Weights of a small GPT-style language model, trained from scratch on English Wikipedia.
Size: 9 layers, 4 heads of 128 (1 for keys and values), MLP 1344 SwiGLU, vocabulary 37674, 63.2M parameters.
Architecture: RMSNorm before each block, rotary positions, no biases in attention or MLP, untied embeddings, normalized queries and keys, capped logits.
Each number is 128 + 24 x the weight over its row's rms, rounded and kept within 0 to 255. Layers, rows and columns count from 0. The size above them is the row's rms in percent of the matrix's.

# layer 2 MLP gate, 1344x512, rms 0.277, rows 794-828, columns 256-319
size [ 98 107  97 108  99  88 101 109 104  95  95 113 102  92  97 100 104 101  97  95  87 105  87  98 107  99 116 109  93 104 109 101  97  93  93]
[[132 125 124 127 127 128  92 125 158 149 102 189 161 164 122 131 147  98 142 185 146 157  49 114 131 153 187 114  78 148 156  69 138 127 120 110 110 148 105 136 116  74 107 104 158  97 130 123 145 128 121  85 123  77 140 154 148  68 164 106 151 127 120 136]
 [145 176 108  89 129 130 122 121 144 186 110  99  91  83 120 138 118 139 138 150 174 125 113 143 128 114 134 105 130 122 119 134 137 121 134 116 114 155 143 162 162 155 164 113 113 111 120  99 121 120  55 156 127  99 125 139 133 112  89  96 153  91 130 134]
 [144  86 105 129 141 102 126  89  92 150 121 127 131 128 131 167 104  98 141 133 127 143 148 115 102  81  88 127 123 152 120 141 122 110 131 130 117 110 122 134 116 123 157 109 129 123 137 108 136 137 118 152 138 144 163 165 151 103 109 158 158  95 126 110]
 [137 126 141  99 128 141 111 126 148 151 127 116 128 152 139 119  64 122 159  95 136 115 137 144 120 143 100 147 107 102 131 132 135 125 103 106 153  94 145 150 127 104  88 150 134 148 145 117 136 137 118 107 122 149  95 108 141 114 113  95 115 158 130 119]
 [123 166 141 130 119 132 163 123 153  98 125 138 151 127 118 225 119 131 133 104 116 142 129  97 117 106 117 128 158 119 128 150  91 142 143 123 126 101 124 140 114 171 102  78 156 161  97 113 159 124 125 157 119 108 159 102 121 133 135 100 130  77  96 160]
 [116  70 138 136 144  96 127 127 124 117  95 139 104 108 128 128 141 138 168 158 154 115 111  89 185  55 118  94 152 102 138 174 157 159 103 154 153 141 120 136 118 125 126  96  94 196 136  72 124 153 120 105 133  96 149 119  85 100 175 129 101 137  99 100]
 [168 144 162 140  94 169 126 165 121 137 139 119 158 105 128 170  95 112 111 144 139  94 122 160 134 114 123 162 120 130 130 160 151 140 180 131 120 149 116 128 138 166 129 144  45 134 116 147  61 123 115 194 133 101 159 139 151 111  87 111 157 118 140 119]
 [ 98 121 132 121  77 113 126 112 111  85 159  96 115 105  97  87 108  78 142 136 133 118 103 112 113 149 145 133 111 103  90 133 148 185 123 102 132 149 114 171 197 130 140 120 102 147 118 121 157 136 121 132 182 111 119 116 142  79 127 137 131 109 138 152]
 [106 110 131 128 110 102 139 154 115 157 123 127 120 146 146 118 121 134 149 119  72  95  92 110 116 142 127 116  75  95 178 127  92  72 129 113  96 116  95 108 127 156 128 135 124 168 128 161 152  87 145 138 121  98 136 119 122 167 144 120 125 123 122 112]
 [115  84 113 121 145  96 137 112 158 112  83 135 138 148 121 167 173  74 109 120 115 156  82 134 144 120 161 125 124 117 111 126 151 134 125 157 105 125 123 136 108 131 117 180 141 112 127 109 113 145 161 113 145 139 156 138 119 119 181 104 147 172 135  97]
 [113 193 142 133 140 144 114 111 182 123  99 102 145  85 148  74 126 105 151  96 136 134 111 118 121 129 131 161 130 134 133 102 113 122 132  66 148 117 105 131  87 111 124 130  92 116 141 159 134  99 146 131 145  96 162 130  90 131 125 113 133 163 153 142]
 [124  98 148 174 127 116 101 158 109 115 132 139  89  79 108 124  93 109 120 173 163 107 117 157 101  99 150 102  98  94 132 158 124 142 137 139 135 137 120 182 114 119 143 101 150 131 136 138 136  67 144 123 166 139 143 159 129 132 156 127 132 155 116 131]
 [ 96 111  87 163 140 143  94 141 145 101 123 129 175 104 134 137 144 115 137 109 124 121 136 152 122 144 135 165 107  84 101 102 110 137 153 101 126 149 116 132 105 120 163 164 115 108 123 107 137 131 150 113 115 125 131 117 116 106 162 141 152 128 125 160]
 [124 126 135 106 125 108  95 114 124 174 154 105 124 141 104 163 133 102  93 121  89 124 147 136  94 112 117 132 126 140 144 146 120 133 140 119 131 110  98 139 110 108 114 130 167 153 149 119 164 145 165 144 117 121 115 103 137  92 122 164 126 136  81 168]
 [118  99  89 104 139 148 140 121 139  99 127 125 114 165 117 122  86 165 142 143  94 123 126 102 131 108 125 147 133 136 149  95  96 132 146 140 147 112 117 121  77 131 160 115 149 134 129  81 134 119 130 101 135 132 138 162 131 136 144 114 135 112 121 151]
 [161 136 109 147 101 155  61 105 153 126 129 116  78 111 164 141 150  97 128 160 116 125 165 103 123 122 124 117 173 149 111 104 159 106 149 154 160 126 116 147 127 141 130 119 131 126 115 128  85 113 113  90 167 107 113 119 204 153 135 143  90 106 151 125]
 [101  92 124 123  60 145 148 114 149 137 163 133 130 166  92  76 135 105 147 184 137 153  89 160 146 160 136 132 105 125 116 147 165 106 123 131 100 164 151 149 116 111 128 114 139 149 134 123 162 155 113 146 117 121 130 105 116 141  81 133  67 141 157 139]
 [121 150 136 120 190 156 116 124 107 104 109 139 131 141  94 146  97 103 154 150 136 160 111 129 139 166 154  94 174  94 116 118 160  91 148 130 116 134 112 114 101 128  86 125 136 112 103 168 180 115 157 135 129 144 102 120  91 165 130 142 142 131 143 162]
 [155  95 100 155 159 102 145 113 129 132 101 129 150 160 172 141 136  94  92 140 151 112 151 144  92 107 107 141 188 114 110 141 140 123 156 130 140 160 154 103 134 152 137 154 125 136 151 123  85 136 145 102 123 125  84 105 123 122 147  97 136 159 132  95]
 [119 117 142 146 135 136 154 140 103 162  54 126 122 138 151 177 125 125 143  97 158 107 110 101 128  85 176 158 113 116 120 119 147 132 138 119 118 130  81 133  87 164 129  98  96  49 150 120 116 128 100 123 103 106 144 130 110 127 134 139  96 154 145 166]
 [161 172 148 157 112 100 132 114 109 133 124 107 160 144 146 110 133 125 140 103 131 122  86 112 140  91 118 117 142 166 117 156 148  97 156 141 158 134 124 142 148 121 139 108  98 169 110 119 130 107 127 123 138 110 132 126 134 145 125 107 128 142 118 147]
 [ 79 166  92 140 126 113 107 115 120  91 151 150 141 112  78 138 130 180 120 117 164 130 170 130 186 135 118  97 131 147 136  75 131 118 101 180 114 141 136 184 122 116 186 170 138 123 149 140 100 154 108 138 112 147 106 140  82 100  76 149 174 119 157 162]
 [ 99 144 172 118 150 115 106 157 107 106 127 115 151  96  96 133 128 106 139 157 178 136 151 136 162 136 141 129 107 124 109 109 119 105 109 141 197 107 154 118 101 113 133 125 126 111 107 120 148 123 106 114 120 126 112  96 135  81  79 132  85  94  91 120]
 [148 105 139 103 123 117 134 120 100 143 133 121 189 120 115  97 115 125 134 118  97 140 130 104 106 122 130 115 161 133  87 116 125 180 114  82 115 136 111 122 123 128 100 120 123 170  81 158 107 130 116 127 158 100 132 137  82 131 102 127 158 147 168 130]
 [123 156 156 150 125 122  93  57 158 160 152 153 110 152  92  73 134 153 135 165 138 119  93 124  53 149 106 188 132  98 123  84  90 101 122 138 149 128 121  99  95 105  77 103 121 114 110 118 119  78  77 100  92 133 137  92 136 126 107 131  90 152 141 140]
 [185 120 140 107 156 130 151 111 126 152 137 125 139 150 112 143 152 104  69 175 133 142 103 134  99 129 133  91 135 136 138 113 143 106 128 149 118 138 146 126 147 143 137 130 142 126  78 130 145  91 119 118 127 152 107 115 108 131 127 111 153 140 141 104]
 [120 132 123  89 133 107 141 102 110 134 123 130 131 101  78 115  89 146  97 147 185 122 118 125 115  95 138 118 135 111 107 155 111 125 100 105 166  96 112 107 100 108  90  89 138 167 129 129 123 120 127 150 128 109 108 127 123 116 150 145 170 145 150 113]
 [125 140 136  95  99 119 140 106 126 115  87 132 141 143  78 110 130  89 148 146 105 149 110 104 135 136 135 176 163 137 115 101 119 112 122 130  93 138 131  98 148 134  89 110 145 139  72 162 159 139  99 100 138 102 103  88 118 110 136 109 127 138 153 167]
 [110 136 139 144 170  96 150 116 133 110  81 123  78  94 125 126 150 113 164 111 109 152  99 167 129 183 123 114  69 126 100 118 154 101 132 136  99 127 137  98 133 135 159 123 155 123  95  90 115 111 145 164 141 148 139 191 118 131 102 110 147 111 117 143]
 [118 126 147 145 143 153 127 108 128 143  98 135 130 127 123 139 128 110 146 109 167 133  92 152 147 129 135 114 105 124  94 135 122 161 109 154 151 132 112 115 120 171 113 109 159 106 105 122 145 112 153 105 156  85 145 139 145 144 112 100 159 106  99 131]
 [ 86 110 162 135 127 117 159 149 146  90 109 125 154 151 116 138 132 106 152 101 138 117 108 167 160 115  96  97 117 115 116 128 104 123 153 120 142  94 155 110 126 133 122 136 122 149 144 143  77 140 123 120 122 149  84 109 126 108 123 119 132 168 132 132]
 [123 171 164 127 148 176 117  89 153 166 114 109 121 164 152 128 134 114 118 102 147 105 160 128  88 104 105 171 104 142 109 133 121 119 137 145 177  95 151 135 133  92 155 147 117 140 129 124 131 146 116 146 136 140 121 147 110 117 104 118 125 122 142 109]
 [112 146 101 157 183 133 138 110 133 151 140 101 127 133 177 113 155 110 120  94 118 121 124 130 126 152 143  97 107 152  92 118  85 140 143 145 113 174 127 138 115 120 102 138 123  98 164 151 125 155 134 132 153 168  94 170 128 129 143 105 129 139  91 143]
 [126 126 141 124 111 141 164 152 154 134 175 154 124 105 140 141 173 137 136 137  88 147 137 164 140 147 101 108 140 129 177  85 136 138  86 169 129 137 154 144 166 114 149  70 124 118 113 120 155 131 167 147 108 131 131 111 166 145 115 151 102 131 137 116]
 [151 151 106 120 159 139 149 117 150 123 106 151 119 128 106 146 131 128 134 109 134 117 130 125 105 152  98 107 131  99 156  82 138  82 105 146  88  91 132 143 102 110 129 167  98 114 110 133 154 155 159 170 102 145  85 148 165 134 168 133  77 168 106 125]]
# layer 2 MLP up, 1344x512, rms 0.287, rows 794-828, columns 256-319
size [ 99 103 105 104  94  96 103 102 103  95 114 114  99  90  99 101  97 108  91  81 114 111  81 105 112 100 115 109  95  96  96  95  83  89  84]
[[128 128  97 129 163 146 130 124 158 145 130 157 123 152  89  96 127 103 152 119 137 154 127 148 138 130 110 143  73 123 125  99 104 112 143 122 109  98 131 136 148 105 125 133 105  89 160  89 158 135 141 121 199 149 112 155 170 111 152 119 105 105 111 145]
 [149 141 108 112 117 112 115 118  77 136 150 150  90 162 139 117 144 130 140 122  85  98 131 172 140 129 164 129 131 114 117 130 127 149 122 163 122 142 152 152 152  85 158 150 183 134 137 141 142 130 166 129 171  92  97  97 153 128 136 110 128 112  92 122]
 [129 121 101 136 110 111 172 149 155 145 117 141 138 125 119 105 106  95 175 127  77 160  96  84 146 144 143 128 141 108 113 112 104 130 152  98 186 111 152  99 127 152  74 131 113 162 111 118 121 156 138 106 100 123 111  79 149 105 108 170 122 112 175 164]
 [131 125 132  59 108 146 162 185 156 107 115 112 105 141 121 173 149  89 128 149 104 153  91 157 122  89 145 162 138 175 139 118 125 126 114 139 128 128 189 130 148 165 125 184  99 154 121 138  99 129 141 138 176 147 145 139 124 105 109 109 106 172 161 129]
 [131 148 130 170 101 154 127 130 122 170 168 143 140 135 114  81 126 138 103 117 145 104 120 146  92 140 107 115 158 161 107 127 151 127 111 149 192 111 142 133  94 143 188 161 109 129 150 115 124  77 105 111 150 122 140 119  97 124 113 148 130 105 160  98]
 [142 131  95 136 131  98 158 106 117 125 127 126  62 174 161 101 126 130 134  80 100 136 140 158 136 169 107 116 100 105 137 131 143 123 140 103 138 143 107 130 165 116 109 107 130 150 133  94 154 139 148 110 161 173 140 141 137  69 122 147 138 150 138 120]
 [118 100 108 134 146 100 133 129 129 121 100 121 120 154 140 154 124 107 168 110 134 122 122 102 153 123 130 187 126  95 128 144 106 134 135 179 181 161  92 128 163  91 114 150 153 139 148 126 171 106 115 132 125 133 134 127 100 180 147 136  85 155 152  93]
 [150 171  89 129 157  97 138 167 162 152 130 150 143  88 159 151 125 141 122 105 108 150 132 161 137 103 124  86  96 191 110  76 128 101 140 175 120 134 152 105 140 171 144 144 126 121  94 152  93 116 109 124 120 145 122 135 137 139 134 119 121 111 156 139]
 [132 135 136 136 127 143 163 128 138 104  96 128 146 106  94 115 126 110 141 152 129 132 129 101 129 187 158 129 154  78 133 113 118 131 166 173  65  97  91 126 178 113 106  88  83 170 111 101 168 156 109 130 110 150 118 121  83 143 142 145 147 100 112 108]
 [113 188 117 134 139 138 125 114 152 126 164 128 124 120 151  99 115 142 115 129 172 131 118 163  93 166 101 129 121 110 102 182 102 129 123 119 160 112 118 175 109  87 117 106 110 154 119 158 128 127 126 145 109 141  74 118 146 130 118 149 157  98 160 159]
 [109 174 134  91 124 132 130 113 135 133 127  89 138 149 202  98 135 114 152  95 158 156 119 151  85 127 105 104 135 119 109 143  91 131  81 106 147  92 136 134 126 153  84 153  50 132 116 130 107 111 116 171 104  77 128 100  96 144 162 120 144 142 126 108]
 [117 107 114 145 154 165 161 128 115 111 117 121 118 110 108 139 133 125 136 107 143 110 135 105 160 143 119 107 153 153 176 120 143 119 136 131  98 134 129 129 150 112 132 115 119 124 123 154 117 170  62 138 110 121  89 130  74 119 124 127 145 101 122 153]
 [138 140 136  97 113 173 169 129 152  98 147 142 149 155 130 147 133 107 109 144 154 133 140 185 118 125 124 135 129 128 143 101 109 100 116  83  96  89 168  95  98 180 113 126 140 133 132 115  64 140  79 130 137 115 140 137  94 125 121 150 146 122 130 119]
 [129 136 100 144 141 146 136 122 169  94 121  78 106 127  98 147 113 118 129 110 142 120 143 141 182 137 135 125 129 165 121 141 135 157 106  85  89 162 149 118 145 122  99  95 122 123 118 135 151 133 137  91 113 119 116 109 133 135 132 146 116  90 142 138]
 [111 124 112 106 130  95 135 131 126 166 134 113 146 134 141 144 147 153 119 102 161 139 132  87 122 164 153 118 133 118 140 157 129 122 166 146 154 127 102 172 113 117 148 141 105 134 130 106 153 142  95 121 183 165 134  97 117 115 132 128 169 140 171 119]
 [ 51 149 107 127 124 134 168 169 172 110 122  99 139 138 133 118  81 131 103 104 127 144 110 146 131 113 136 102 102 124 139 136 133 134 136  97  95 136 145 138 128 105  95 140 157 137 135  96 124 116 112 125  98  94 122 153  74 128 140 150 139 153 164 134]
 [110  89 104 165 124 122 149 143 103 162 151 150 135 132 120 124 145 167 149 102 135 128 155 154 128 126 154  88 143 107 112 139 138 145 142 144  98 156  94 188 105 139 186 127 129 130 124 126 172 115  94 112 131 113 110 123 130 113 129 133  97 136 130 109]
 [157 118 147 114 103  55 145 141 150 151  89 128  72 145 162 151 133 183 115 127 101 109 130 114 123 131 105 121  86 147 128 110 140 162 106 143 117 121 127 115 123 114 165 167 129 164 107 125 122 152  95 121  76 132 136 145 110 169 135 122  99 145 119 112]
 [179 123  99 142 111 139 137 174  73 133  55  97 104 128 135 107 123 118 149 109 150 141 100 147 164 125  98  97 124 122 158 126 146  99 142 144  98 178 175 144 126 142 163 119 122 156 168 122 120 117 144 148 135 143 138  98 137 109 132 110  86 156 157 144]
 [130 119 105 139 109  99 109  70 134 131 126 136 150 168 104  46 125 150 119 158 137 115 121 123  99  83 108 153  83 123 198 164 108 143 124 111 116 123 104 181 109 114 145 152 104 134 104 138  92 118 126 153 127 118  97 129 123 137 115 123 147 124 100 139]
 [ 97 158 105 154 126 119 110 113 129 180 133 131 137 143 106  94 162 107 161 135 131 154  75 126 123 102 135 123 109 182 121 144 158 109 119 107 155 167 166 140 123 119 135  96 110 165 124 131 116 119 146 185 161 137 106 113 144 107 132 115 154 140 125 103]
 [145 110 156 166  70 120 126 100 124 145 134 128 138 120 164 109 137  91 124 136 130 135  76 132 131 168  83 121 140  83 135 152 146 134 118  62 114 147 132  99 175 116 128  90 114 164 127 137  98 134 135 109 108 101 124 169 146 110 165 155 132 154 144 103]
 [133 151 187 101 129 120 128 154 165 124  92 141 127  99 150 169 132 119 123 149 134  94 128 110 155 142 139 115 115 123 116 122 131 115 111 118 147 105 153 149 114 110 104  91 117 112 113 112 118 127 122 116 131 114 131 143 119  86  94 110 108 151  88 131]
 [106 199 111 138 155 128 176 121  77 115 132 100 100 115 122 141  95 135 154 136 133  94 121 146 118 120 139 129 116 116 165 103 120  96 135 115 157 105 131 132 121 134 134  82 105 129 159 116 113 125 131 168 154 114 130 116 118  90 162 127 144 114  97 148]
 [115 127  88 111 107 148 114 138 113  99  99  86 143  98  99 147 174 122 129 135 158 117 142 119 124 103 120 123 128 134 138  98 111 138 119 131 141 114 121 131 135 111 114 127 145 177 154 106 137 118 144 146 132 109 135 101 160 152 155  81  96 117 111 108]
 [148 168 138 159  80 113 113 147 139 103 127 136 121 119 130 144 123 135  99 103 168 129 125 152  99 156 118 126 119 101  84 104 125  95 160 150 118 107 150 154 147 126 128 183  84 111 166 129 115 105  67 109 127  91 108 127 142 129 117 124  99 113 100 163]
 [118 171 128 139 137 124 133  98 180 120 167 125 118 129 118 124 107 128 131 131 147 101 102 146 137 115 137 167 179  79 117 195 119 128 144 124 171 128 105 132 110 131 119 117 133 144 138  94 148 102  95  73 132 101 142 146 160 124 117 161 168 102 114 110]
 [ 99 148 126 122 140 139 102 146 140 145 117 127 137 106 137 129 130  97 130 108 140 147 144 135 169 136 118 104 144 151 168 131 118 122 102 110 106 109 162 104 185 116 147 143 113 112 140 158 127 122 136 124  87 106  94 145 119 116 138  98 102  88 154 106]
 [146 139 124 135 140 149 113 128 146 110 135 176 139 124  94 151  98  82 131 118 113 122 126 123 141  98 138 150 123 163  83  77 157 128 142  88 119 125 129 104 174 127 102 144 133 140 146 111  84  80 111 123 134 132 157 121 104  96 130 125 163 117 102 109]
 [ 97 113 156  97 140  86 142 123 120 133  99 166 125  87  70  98  92 114 162 125 102 137 107 113 188 151 116 124 160 125 113 135 165 156 112 135 128 119 133  66  85 112 154 152 158 146 138 133 118 140 149  72 111  94 125 126 104  92 157 101  68  95 102 128]
 [126 128 117 130  99 157 102 126 130  90 139 115  84 177 141 122 127 178 132 104 132 122 124 151 126 142 142 163 170 178 133 156 150 113 122 124 138  67 143 120 142 169 163 151 123 142 134 120 119  54 157 124 109 127 139 171 156 144 104 145  75  91 133 113]
 [141 105 108 149 161  59 116 157 121 122 109 153 114 113 111 178 101 103 120 156 110 128  88 142 122 159 145 108 169  76 134 122 122 108 127  97  78 144 120 151 127 155 123  97 104 138 108 127 116 141  83 141 161 129 127 126 154 150 133 146 117  69 152 164]
 [109  95 153 106 148 140 153 132 181 132 114 134 161 151 113  91 151 113 100 152 116  79  94 161 168  98 139  87 105 113  72 141 128 167 127 146 103 152 135 111 106 136  94 136 124 161 112 109  97 154 124 142 154 125 131 188 122 138 137 132  88 159  73  80]
 [155 125 128 140 109 123 138 137 100 135 150 165 148  92 145 130 143  79 121 126 114 163 117 135 168 129 110 109 134  99 128 109 161 137  72 115 123 126 122 117 124 134 121 139 165 117 144 157 123 160 174 132 144 140 160 153 131 140 131 111 139 129 133 104]
 [109 106  89  94  87 123  98 142 163  94 147  93 145 157 162  73  93 149 145 155 150 148 165 112 153 111 133 129 120 141 126 132 113  69 179 141 131 112 129 144 145 165 122  71 161 111 156 180 141 174 114 142 116 142 194  77  79 119 106 153 215 133 135 139]]
# layer 2 MLP down (transposed), 1344x512, rms 0.196, rows 794-828, columns 256-319
size [104 104 105 104  95  96 101  95 100  97 106 108 103  98  95  98  99 104  93  99 121 107  89 102 112  94  97  98  92 105 101  97  97  96  92]
[[125 133 112 136 127 117 121 168 106 109 111 172 129 142 133  97 129 131 131  92  97 137 130 122 120 119 165 110  77 143 130 135 110 127 133 137  94 145 120 151 150 100 120  86 151 133 122 170 117 126 135  78 166  97 142 110 147 135 155 132 152  64 125 168]
 [139  63 129 124 179 138 136 131 133  94 182 167 116 152 133 103  98 152  94 113 138 140 139 153  99 196 140 153 137 100 195  95 105 156 122 131 147 100 127 107  85  91 120 172 146  94 160 136 124 159 142 141 139 138 152 145 130 142 113 155  82 132 119  75]
 [143 140 111 119 138 118 178 131 109 143 140 113 136 152 124 108 150 123 137 146 142  83 122 103 147 107 134 138 155 157 114 140 184 113 138 108 106 105 145 107 141 135  96 134 103  89 146 117 144 146 136 128 125 114 101 121 118 118 133  90 139 121 114 103]
 [140 131 128 137 132 178 130  91 112 125 120 143 118 122  97 101  55 118 134 118 135 135 140  99 122 139 103 131 142 111  95 125 136 160 143 104 111 118  46 116 147 123 132 146 130 122 146 146 145 132 169 121 178 139 119  92 113 125 124 155 107  98 112  91]
 [138 113 125 116 148 135 134 117 109 128 120 164 118 112 126 111 110 136 130 141 129  70  89 130 118 122  87 137 137  92 149 121 145 116 150 146 129 145 138 156 146 135 103 148 137 129 133 147 114 141 140 122  96 156 152 125 147 143 138 123  75 172 109  74]
 [121 122 123 154 109  94 126 105 144 119 122 113 121 135 147 143 105 130  75  94  95 133 156 187 149 175 127 121 125 137 160 116 154 116 119 122 119 114 131 128 126 120 127 128 145 121 119  96 112 119 163 121 171 136  86 135 137  85 116 144 125 155 126 150]
 [104 139 110  99 140 157 102 122 109 132 165 128 105 105 160 127 125 120 130 124 179 128 149 135 125 139 131 131  86 110 156 110 122 166 162 114 160 119 127 133 148  93  96 123 166 117 108 120  97 109 119 151  83 152  89  82 142 102 153  83 108 135  75 177]
 [139 151 146 138 145 151 118  97 143 175 112 157 158 132 144 124 140 162 131 105 157 117 114  60 147  84 110 129 132 122 125 150 152 128 129 154 133 147  93  71 167  76 137 130 131 142 149 115 137  85 135 148  96 127 115 114 153 155 142 132 116 130 142 149]
 [147 178 142 140 113 144 129 139 104 113 105 141 106 145 200 102 137 115 112  81 143 130 120 143  93 113 140  88 111 101 155 124 140 127 125 124 118 164 156 117 130 125 109 111 133 169 104 156 151 146 140 118 106  98  79 136 131 154 103 100 126  84 131 114]
 [139 180 121 147  88 107 153 138 163 144 158 129 101  73 159 111 151 122 114 143 136  99 118 116 106 134  76 116 119 104 108 121 103 127 146 112 129 100 152 151 143  92 170  84  95 153 136 117 139 137 131  96  89 135  85 118 173 161 109 127 134 123 128 109]
 [136 151 113 118 112 135 114 125 133  93 140 113 127 131 115 112 120 138 126 109 133 116 110 138  80 151 153 158 141 170 111 141 134 104  65 109 142 109 120 112 128 146 134 142 147 158 144 102 131 105 105  84  85 144 126 142 108 126 124 148 170 109 123 110]
 [131 105 111 148 187 115 153 128  85 150 123 144 124 144 130 134  91 151  99 129 113 139 116 108 111  83 148 107 121 108 157 120 144  83 123 121 163 148 119 134 108 102 148 131 123 114 108 126 142 152 139 134 137 104 123 122 140 127 123 129 109  96 121 127]
 [158 130 134 139 100 113 130 154 126 108 125 113 123 131 128 125 154 179 150 123 116 154 109 132 125 126 133 135 152 152 113 109 129 145  99 147 126 168 135 150 180 118 137 119 124 137 138  89 112 115 137 130 137 145 161 127 150 148 160 163 138 148 146 132]
 [101 127 140 112 137 143 106 144 167 138 123 132 113 143 143 129 126 135 149  87 137 123 124 142 119 128 125 103 128  61 118 178 125 161 120 113 125 146 152 129 147 128 104 105 119 130 109 113 163 160 144 139 113 114 123 112 133 116 134 229 135 137 134 104]
 [143 116 147 136 130 115 136 159 138  82 179 105 144 125  96 110 110 166 116 156 108 108 135 102 119 138 131 148 141 140 122 131 151 101 167 143 136 106 130 156 121  85 126 161 139 128 102 161 158 155 143  81 112 117 145 130 159 153 140 148  87 102  96 145]
 [156 132 163 125 107 158 110 100 112 139 108 132  88 119 146  81 174 121 140 161 150 120 151 165 129 106 116 151 142 138 119 132 160  95 147 178 179 135  89 132 153 164 132 145 114 159 114 163  98 147 127 135 165 177 114 120 169 142 151 146 143  93  95 123]
 [131 138 166 116 128 166 136  96 123 119  93 141 140 145 122  98 133 137 119 126 155 100 120 138 154 140 182 118  91 153  96  78 124 168 135 137 130 118 109 141 183 105 139 116 185 141  95 147 128 131 115 141 123 118  90 115 111  68 104 101 121 147 107 135]
 [113 133 123  94 140  65 135 105  81 148 176 154 106 141 123  94  97 135 135 130 100 112 145  76 104 139 105 117 125  86 146 117 164 126 127 156 139 134 117 106 131 126 172 136 121 164 112 160  80 159 123 110 151 106 100  94 129 110 114 150 111 161 125 100]
 [119 115  75 142 100 153 151 139 138 146 138 112 117  97 129 147  69 103 165 110 155 149 126 145 143 134 147 177 135 122 142 126 122 136 162 134 125 146 153 127 113 116 160  96  95 177 161 109 140 129  85 109 112 116 148 112 155  90 145 154 139 135 141 132]
 [137 148 175  88 170 108  93 118 134 144 141 135 139 139 117  66 107 139 139 117 129 165 146 144 142 126  83 152  92 105 154 161 118 126 130 161 126 124 142 104 174 157 124 194 107 134  81 165 125 136 102 122 165 143  98 144 150 149 105 132 129 129 108  83]
 [138 129 124 117 106 109 187 126 126  60 144 120 104 134  97 110 120 137 108 153 112 148 133 100 152 130 110 111 131 103 109 130  82  93 160 108 138 112  85 120 105 107 125 102 191 101 144 136 145 130 107 141 102 135 138 109 139 146 117 130 131 117 132 125]
 [103 105 114 170  79 136 118 107 118 121 121 132 108 133 122 122 131 110 140 152 158 120 130 131 112 128 125 109 168  97 112 139 104 154 141 112 111 144 124 133 181 139 170 160 117 179 129 112 141 125 163 131 145 108 134 154 125 182 140 144 135 158 132 120]
 [120 192 164 102 140 157 127 138 133 125  82 133 133 143 160 130 113 126 136 117 118 118 139 131 126 139 151 147 109 132 142 127 137 111 133 114 182 130 172 157  93 100 131 150 139 135  94 130 121 104 167 122 130 148 143  51 129 112 141 136  72 155 104 124]
 [132 115 127 122 151 147  88 122 151  94 155  97 100 113 125 115 109 126 121 145 146 114 126 140 152 116 148 181 124 131 199 137 132 156 119 138 130 127 156 129 142  89 158 156  99 121  98 157 123 141 129 128 115 155 106 107 133 140 141 116 106 102 144 123]
 [ 85 167 140 156  87 132 137 133 126 112 135 136 125 130 144 135 100 138 143 122 162 157 107 154 184 149  95 103 114 133 148 151 121 135 135 119  88 151 140 126 107 110 123  79 141  87 124 115  99 163 137 143 100 121 115  88 117 122 161 156 136 126 148  79]
 [ 62 104 133 131 111 133 118 136 138 114 111  87 116  98 135 146 146 104 129 137 149 156  88  78 105 155 119 168  98 119 137 116 125 131 148 137 145 109 148 164 154 121 110  76 124 106 140 105 135 117 111 155 133 170 102 105 106 108  77 135 119  88 100 164]
 [174 137 142  81 129 118 138 131 133 129  74 124  99 149 145 147 130 106 127 117 154 156  96 171  92 146 123  97 127 144 120 148 117 133 155 182  99 134 117 120  92  81 139 146 141 161  77 119 152 110 143 124 134 144 140 137 171 184 128 121 153 111 138 200]
 [106 117 105 140 156 106 125 149 122  93  88 115 100 128 131 130 174 130 121 121 118 127  96 145 120 167 109 167 148 125 138 122 139 141 104 144 127 147 140 163 195 145 159 141 110 116 125 155 115 114 129 131 113 124 124 158 148 108  94 126 114 126 107 126]
 [128 130 113  96  69 126 108 126 134 152 121 182 126 134 156 117 152 123 148 130 122 122 149 136  82 165 146 125  92 137  96 117 110 145 133 122 119  92 120 122 155 173  98 103 163 146  99 109 125 117 133 118 134 157 160 122 109 111  84 115 136 121 161  96]
 [105 130 141 139 144 160 157 111 133  93 173 128 116 119 107 133 116  92 100  85 101 111 127 164 146 135 106 111  75 102 126 146  86 105 161 128 155 153 149 166 123 134 150  91 133 131 180 180  90 114 108 132 105 135 155 122 116 125 147 156 137 145 136 137]
 [141 160  99 123 156 181 133 108 131 135 159 125 134 138 121 156 172 158 161 108 144  83 137 133 103  84 104 134 119 138 108 141 159 129 175 120 118 146 117  93  67 138 132 136 158 154  98 148 144 134 145 135  91 103 164 127  87 140 108 151 113 128 149 155]
 [158 124 140 124 102 140 106 143 125 141 116 160 137 125 129 163 151 149 100 135 152 167 116 120 170 161 146  75 113 116 143  78 160 165 168 126 107 135  95  91 122 150 121 147 169 126 107 145 118 162 133  96 140 134 115 154 110 118 129 150 139 138  95 130]
 [128 116 149 132 187 133 165 124 150 140  96 129 167  76 117 116 147 150 112 130 138 172  92 145  95 155 128 108 122  88 119 135 136 129 108 132 141 182 166 123 127 135 115 140 156 112 133 140 103 154 135 163 141 139 105 145 139 138 138 114 132 118 126 137]
 [123 134 102 150 123 167 188  93 139 164 178 123 135 109 142 125 141 153 107 129 132 101 147 140  97 142  97 140 142 124 149 114 121 161 124 148 138 122 176  95 143  89 130 109 115  77 114 131 109 116 184 146 109 100 117 127 140 132 119 143 119 143 134 110]
 [137 153 114 134 117 132  94  85  99 140 123 110 165 164  95 134 150 109  91 141 121 157 112 151 141 117 104 127 129 179 115  94 138 108 195 165 148 115 160 170 130 117 164 103 152 140 142 114 112 124 122  75 144  79 170 129 100 110 161 135 150 126 154 148]]